config.yaml
n_layer: 16
d_model: 448
n_head: 7
n_kv_head: 7
head_dim: 64
d_mlp: 640
vocab_size: 8192
activation: "geglu"
norm: "rmsnorm"
norm_place: "peri"
norm_eps: 1e-05
positions: "rope"
rope_base: 100000.0
rope_fraction: 1.0
qk_norm: false
attn_scale: 0.125
bias: "none"
tie_embeddings: true
parallel_block: false
extras: ["capped logits"]
init: "normal"
init_std_qkv: 0.0146
init_std_o: 0.00258
init_std_up: 0.0146
init_std_down: 0.00216
optimizer: "cautious_adamw"
lr: 0.000406
lr_mult_up: 0.835
beta1: 0.95
beta2: 0.98
lr_head: 0.0183
grad_clip: 1.0
warmup_steps: 241
schedule: "wsd"
decay_fraction: 0.918
decay_shape: "linear"
final_lr_fraction: 0.0
batch_tokens: [32768, 65536, 98304]
seq_len: 1024
doc_mask: true
train_tokens: 485400000
steps: 7657
dataset: "wikipedia_en"
Each number is 128 + 24 x the weight over its row's rms, rounded and kept within 0 to 255. Layers, rows and columns count from 0. Numbers have three digits each. The size before them is the row's rms in percent of the matrix's.

# q: layer 7 attention query, 448x448, rms 0.0206, rows 0-27, columns 336-447
# k: layer 7 attention key, 448x448, rms 0.0197, rows 0-27, columns 336-447
q0 098:132113100130150079111081125124157110114159094167167103102114121142113099135146115109103124101136096125100099128141126103111118139130143125093126167130173114141106149095142089106142149107189108128176136162118112138155091150144158149112142124153107121117126101123126118121152131114120123123096126091092109172167112103146117133180130116118
k0 095:133125145115172071121053123151159095108150110105130114142038159112102130140167129100128124144134131064138129109142085168130136108118141124118091153196161112152103147094115132138114154115150156134156116118113122163158128114105111134129142142133130151145067144101149109144144129118068126126159105110149098123121080113134121140148171113119
q1 094:142133179138172116153106098115136162095142151158115136097117164119120142120152169149129070135130119123112169152150125124111110068152113128126108112172126108130134144126138123107144139104141120140141191138076116120167095144148126143102118099151139146119099104101171155107090088105096139137101146129160126130146078102138108128113170110129
k1 091:109125127098136162119130066134185162074137135118143190156082135174135138114124099099130112174148133154112113087157124180102132152142126132141126142170115136131140147111091133144174125122150120095150148082122151101130137128116165138162137113155135124130130106103115104143164098093093109153139185108134119116153121141130112158131127092147
q2 099:161127190166135118172081140065140095109111164153133107103147130126121148131157155149156181120131163134184108148154108090149143134115139134104121113115083112122123148130144107112116144094110095104135089122109124136117145091140129108131101148117139116108107132128166136106090137088148154126101117103160122108137120115129126126071093119116
k2 096:140144140085104119122114074103156142102103096161122136112132149150125144100043153122148136152169115118104129059168113160137176094120164150121126162194148156173124138135138141098150123125104107123143161138176133137121163134138119127141119084112150160151139113114122111132121081133121134147096125095118124149098146137118116136115137151114
q3 095:130123187150128146149086146120113119136115150114128109126123124126135158130165185155167138051119126096150123111147137134171153155123079118123090123147113099129137139157114120130128149148081118081149084121115107116124125114141125117108129112108108154103084105133137162105145082092130135087132108116106122108128093090182183110121124139149
k3 102:141118113112121189101142080165154155111177074138122154132141103156168144146101120143150163127165098128142117136136159114152118150131166107156133150175112137170130133138122116140144112143137104163145135119143107156150171143142156155158087101132101146143135139132090146134101149136126123094107149154107142154173175136110139131096148136112
q4 098:155121073130120122095131082109122105101119145138140119147086140144128111137094104127096133146169121173129095148126113150098107167124168138132111118117194132124164136138103115149185080120123153137144133131140110120141131118122096129120149167144155093118154077120147127115167130133113050091165126113119072144116128141129110127143137138102
k4 101:174139123132128070179167131094124129113124103084126113101165142088117092147148112117141127113126102147144119171126162139117142096157081107178120140106127086093135145146154091105166144104116189133150142128140127134153123122115118151106142138104164126077083133131102142098099128119144150147156115160131126079112099064138097125171161099127
q5 100:122105053122120163102123113135115117094118105136164103120097145120158118127081073104122175134169071149138091117187085144139129148088130123120139108108152126120172140141104121139123086170164122134118122148109123126152109107100106171124150140147139094130114115122119141136163129128134116156163156121153141158093111140141125139151137120093
k5 094:123128111097128103110114083101145142111126077142129164128126139105104131125137116119129134135106074083111135130135150119137104149082124116150112133112161106136140112137165105128139141116110124106109101094147105132122138123127123121130116141098125117103050117111081137163100123136098105146119114139081140111155059077161111144123146121136
q6 094:116126122170155153136105062113127107093113141160154137122155098148133118109128101125079101114127127128084162116126106149153106119115147136111142157134107137085077103102138138159115111114127121083148149129116185142143126151098133142123153108162133102116115151107123100112147092155101111134118108090101114131162152156083130162133153132112
k6 103:165121109149108108136143123128100082152152094138096137120124117106122114099148119141091125083133126127128126166132159129134116112165101105152165154136140145099141106139148124136141149157110164111092094126150134177135148137100113133086115150128150147074120159130124144110138138098128117164145117189098116077098125127137119102143164123057
q7 094:146097134147114111120117201123113160183136107157146072138108123080157098128135139128138144137112148115130119104156102129107112131084094131103148117135114103121152144129136100086117113120116116155139089139123100131118134119111108149107140113159137121123150152122143145138120141137132122152146116123130149158111107120166122117155087117145
k7 097:090113121109127113089095133104117182116137146135157147111125130093127121101095155123156117171082096092118118080129099141143113144114153153095095106123118143145106160137130144144124114132139100142142127111124101115109126116156126161192129094118123103159102105125126122150157119152134176144114132082142155148153114126127137137093124138135
q8 092:117128119107122116108190089135156095111118133093147154127130144181146159107124128125072111139155113167131119087126183132154151145114181145131132145159148123167112146088089125152126117139196131089094130113122117127144092126122162090166108116145129116139113112112132123131129171074101095127146142130092127085108075175129143131135104104072
k8 099:122105101123114087155175166176097110115119146161145156090075077151130123123132165109164184138126053112115118165118137091106127168130129082130129136128136136093151088166163104125142157124132136134121141146139121153132132118089129147129107104080085123145151115145112146121117123115129143107131160138114122120136152130123136141142137150140
q9 097:156120135136148144136140085120090156091161109154103073103113118082150134119124154139178130148112141135132120109125112126145128111102103098155124118115125152112126082171153135141140131109109147132139113119157141143098149127101102156082128122163157156098146148130092131077123079157149150162100112094131143144143145135162108166114108163129
k9 087:136150105114107150104096057090121152107132127136135133151139169165132117117128115132112146081140130113102109101142106126126102104161147158129115111172147110181143173118098135173162091131124127125141127156129129098133122089125099109138115134152161104137133180114160135126136115120130149178091101133126145164100140108144107146117105099101
q10 099:111115115133134128163175115101137077145121141119103147135131126196108137149103111129115130111161136140140115092095186142144168153160149138142130178150131110143140138104111136130138117111141157071107140103144113155160140153166135119180123091096123136152096120123144111134159167108102106086154167136105119120128128185103143101105159114103
k10 087:129110144117136122156197148152097116083091120116146102077097124111122138128143142129159193149083090112119122156090150103109144162124107083134149139117115128084116068137145091170098138143113177116158143115147146156149117100118145170114122140106084109135156114168110116110136142103158158133137216140107118128110148107087147117147125147154
q11 099:119115163144126110113139110137116144125125118156136125089142128074150116106157199123127126151091163103103151133124105117123111146139108097140135081132120129131102105148150131132143152130123113136141136116170096144090133100137115158108131143160147129106160154159116112097096109164172134159105102126147145116180140142145123164126088177144
k11 101:162157150113140134136116134151144105148168113105121124145087143167148120137094131159098086095152146173113103136147122146130126119171161170126117145159099201165127161136101168152122105160138112130129138138124115107136142126091107077153121129148191139141162118105161144116145131108109135143129140168110144106098104142136134120128115099082
q12 092:148119084101101113152100134110134131120128147113133145176142124175135134145123112104101140116131114135114129118151140170141119098132137153124129113116097071134144161086103125126090150099140145082108141131117149110184133117128122109178136148100133109141091101095106112176128116124085118125113170119136124126063139138096064144141172082157
k12 095:096075105127114118098170128115148177122122163159144117086175085126122147097131115091160200188086066124132098131111101127126121148082119113143121098097192061133114099128171141086137125092119142121132120094138131162102128117165161138128124107111078149133116168124094130131119104168123140102108092086120131151165152120118102119133130131177
q13 112:163175119158113079101130087091134156140135149127137107108159163104146145149140146126137118111120140064162135122153106137138138141145128110147134155153147158089154133163135076134124113109109122160124135126110142106107161108149148114077183150135138160111154156134127179113170157140144078131132119115174166118159129153110125127118103125145
k13 102:101084160114134077129105134135121111081127079090107140162080150172122155152101130162115125114142143141123152132112164131139144133153133147167113111132066133151123152153095124126121105127121135105105146091124104094140087123116123093188127122099141133146146095141138155100114138093142140135162193149126146128092140121119142111136136110145
q14 080:136128130139127118136116120122091149136096158155131152103195113054146128146120110162174159144129126083144140140146095108150129121121108073173159109116114144137107128156142108119090152126142104156131149138160141102099129126140116117140144174142161139111111135158114155114125145146159116143124138144159130103151151137085100165143120133162
k14 072:154105166110132069128124132159157124105147130105103122154111136137115156121099122166160120106138136131123137167152207125115107122144138122165117157130025131127085139177129088127121107150104120108098143130153067146127142151109101092177127104094108149153149130159118166128087146108140148144131134134128092127105120190126146119143073137106
q15 091:075113141092097142083103130104142112126132118084134150126102152156095146128152136124128103113173132102083127130129126151133175143092111148105102116134109096138119143131138159119109106120121147119096105096115158130102128152137146130165129110144128141163113112102136125151111133120090111146147111121095103139070166154131059138147145092177
k15 121:094138118121103138061139092110155135145112145155126133104134125152107125109147128085138125157135118118134143085135109141140143153088122113114116148120200098132125123119109131101202136098106158137152129071133122138122129122163158143119141175147111129098095147122114104124108139164073105125110101124159116141135104113132059109108133117159
q16 080:133123141114098131125131144113129111144144159118157155092110128130159139123127126098164140156122140121157106146139128095150131122124171143126134117149110112144133109134139173147118135091122121152122120120144165158135148068179108141161134071123150159148143120126139092189130131123133135154143133131140129124110141163117129126120138113122
k16 081:131102113095170114127104131117152123142115154147144128076137114099137149133122130137141136204127079095154100134133125103117136144129094087160144139137098135105121093153128114114186126118159135112144151123126143127123129153152075112130181164084072126148105128171119120154106146129106168169118131133124170128151117136078092141141098133152
q17 098:112069148103087121178156107125143119105149150089130136113086129137129100112142122138132098118132145163094145089103096167138120130136118134132114126148113076161165087120181179116155117097168133115112121155136144139155135114149099129155094125102145115127116127073122076168103123160114156132146155102116104122108140136140122122131163129103
k17 086:162142111126104119177139155132160138082131161153112117098143166116182148102145093094145136096135081110137106128172178141139091150100126119109125151108125111132150089135150122148112140130139114121145120163139139150147162096136155184122094100123126135141130160081131102104155132155090128145131071136152108110122149086155102173129130146091
q18 091:119132132111110159136111133147184131150167127098128124069099140143137112088111146098126145147137169150117161123117094135145150137094171150101132118165136150155124083155159216128123121123146111166119137124141138145131092127122125099115141120120146158134129104123138126123118111154135140103145107099146142151089133149134177124085110155101
k18 088:057142165090086137161099170089165133163155137131145157103186115067109132113100107110131126129086206114105129137103098117174121129136128150125161169120137124156136123094116146138122115150081106104122093141153145100115118170094079084124136138135151121118105118120124074143148154156114171172126133122135160120076139134147152140137121070150
q19 085:152149104163123161133160147132154121137139128131138095116102111131158088140133120103114134151092120167140125127161112152137134135111195162143153135143147130111177140115104132160119110130135097095171105110115150134167075105142117129073133131112128103120142142095088161142155157091096111114103105131145149113131109130122182122109115113059
k19 081:132107123137114118170141149164095129112109107135130096118124117148168116164135095120145124128125102113151097126088080117141120119151087166114155090181138151121158097117128142174114119145177078142091134151124145109125145089136157105130119120149181150134144092141126140145172123115147084102113121100104135121138185132107166097143179157117
q20 103:106068090089142153083108132166185139126147139137180164136110105114152158122133133088105152152113136126130116080093127123147109186142132123109151130125105120156115082158151097150130149152160141156104131093123075098118140154107132091139160079145113166140117113140123129150140140134151152129148141140099160134128162163125101123109145120172
k20 099:079117095134142078122120123136175108131095096106169159121122090137077138121125162094094127154129170155122080160124114086178151113136109129110163128159097110117150128144126152137152131133128149152157103089122113139155116146142104102159186128170115108120179150124111122152117105184137125113137153120141150165149108161126135138156121114121
q21 104:098118138131127130076149112125153111131139143086138147161095132200126150109157143125109098127150127120089107084066145180083117143137093126115113148103108110143124133133152131092131148124117168115121112085113141153107173108090124100147112147101151152127116111127131127102136128109144126144147063149093120089122130139156134125135130129154
k21 093:127163135177075128091103121142138117064127127125095154127126099188120135110132127105114113119096169149145129124119126104152135149124157128101154136151159110177145124115128145104154139118115142128180117109132158138089133096132147133146114123111148119113154115063113130126139104170137120127143112160159112110118134073180135132127120154120
q22 099:163135114130164143147125081106114126129151136129087134148182158079118111127101151135157114146171120094143154118116141181104146098097127127157130144129083144111118158144085099099119147129131121093125137114144129126161127141121097160081120132138145085093149142108092152147138086094114129128152162111191129125143152142090077138132124097161
k22 098:095080112127103096121144100126127118112167127155126155119140157175122145110128135137157121118130116161138164083146128164092117131150122122148082100117131154117092133140117144109095126105168108096127147120156085153131104096172143132115088074128139116106121096109090164126094097087113113123083135141161053141107128138094106119123119160124
q23 092:078115151087130131184098099143119142140131127094127135105154112084111084128143118116122126105134151129131174142110130145138149102118132123147120098141124139146122108118134190102150146077147116129125163131158169130088111129138090141127143150137132138115103139122130103133132101149150136099162174103176097145096125119121119146122128134126
k23 096:148116140112107117174135117155126153187146140133118109121195163076118146126115113156155140105145142128142157117140105121105118129130122120184111130109148129114088115097114117147098125152116110112104118119187134171161148158138105161101134125151133149105088136143132097111087153102099117126148089124100097142102148138149120127109135100120
q24 103:191141089129113115143121135085140164101146156120107113171123142129150138140112111140157128146186174107131112111164138176107130157137077112137106182114108123149143091167105092116117102125127167119121137133134128106154118135138114146127114147110144112100099138107120123116086148146135102160155102131136148127167137116126096139148115092143
k24 104:109097097163119145125117130136150163095169117164096139141120140197133136138168117094097102120117194151121097144168148140161136117126128123124133121112124123151131145143121122131119148069156150065121135102114096095100098070137135156121091111133191087132167133107139099111145107164122143157111119107143119132108136107095124121156082115147
q25 095:121114120134136110080098132139094136157126120139138166148089125134133194136148123078114104123110142091122110096156155104135099124154073119134142108087116131149118141111139130169117155161128131137122097097090079124117136153148153116174135100126112157155105131142138114146123139143124130171126059119139152106151111130117109140153122130135
k25 100:106131100160203166100114102119125163097136127100128115173128112109074147153138132114129114176153159112154110103102122123180146143117143120103140159107117117147140125105148112098155144120118151121170144099083131087091102118100116108148149147106119126111086131123127129142163133141125134140138110104116197123186126171123100132114118110135
q26 087:121080146123112126140109128142165096100134146133119122134099093142133104094130162126122136118056109179155118106095148140117096104142157140141106111088128104127146128129116181170118168138201096099125143121120119160145137127158091130093109094123139136129134129104082136143147120143087142106116192103141147099114137153162129125096141172077
k26 081:167146122158118098106158177152135141127129133152165121099129151098166139098127107132161152123126066093167100129104132130117091140133079121123129147128141116147141109167138128154098116130154122145132130124138170135132183117144148129170124117088104160102131146092111185109187105130125136066152108148121128153117188144150137158157135122105
q27 098:087174113161125128146136182142156121110106140115107165104114123112153096113159099141119106101165164110152179181127111122168155128153105132090140137192132106192114103073146154114143106116129138120133132122114143132098103117128150127157142123135098126092131127127131148126120134151146141143127103122169113122137122103095143110191147128120
k27 104:150157164099124142171124094091120080144090113132102141129113109112165156132124107146133105133152148150135139119101167124099117115089101132126110163101132131115128115110131130081152121137125124162113137143156128153102110202140136131146131160161146141085070062148133119109141116132110146178135153130114107132119141126139108124109146127096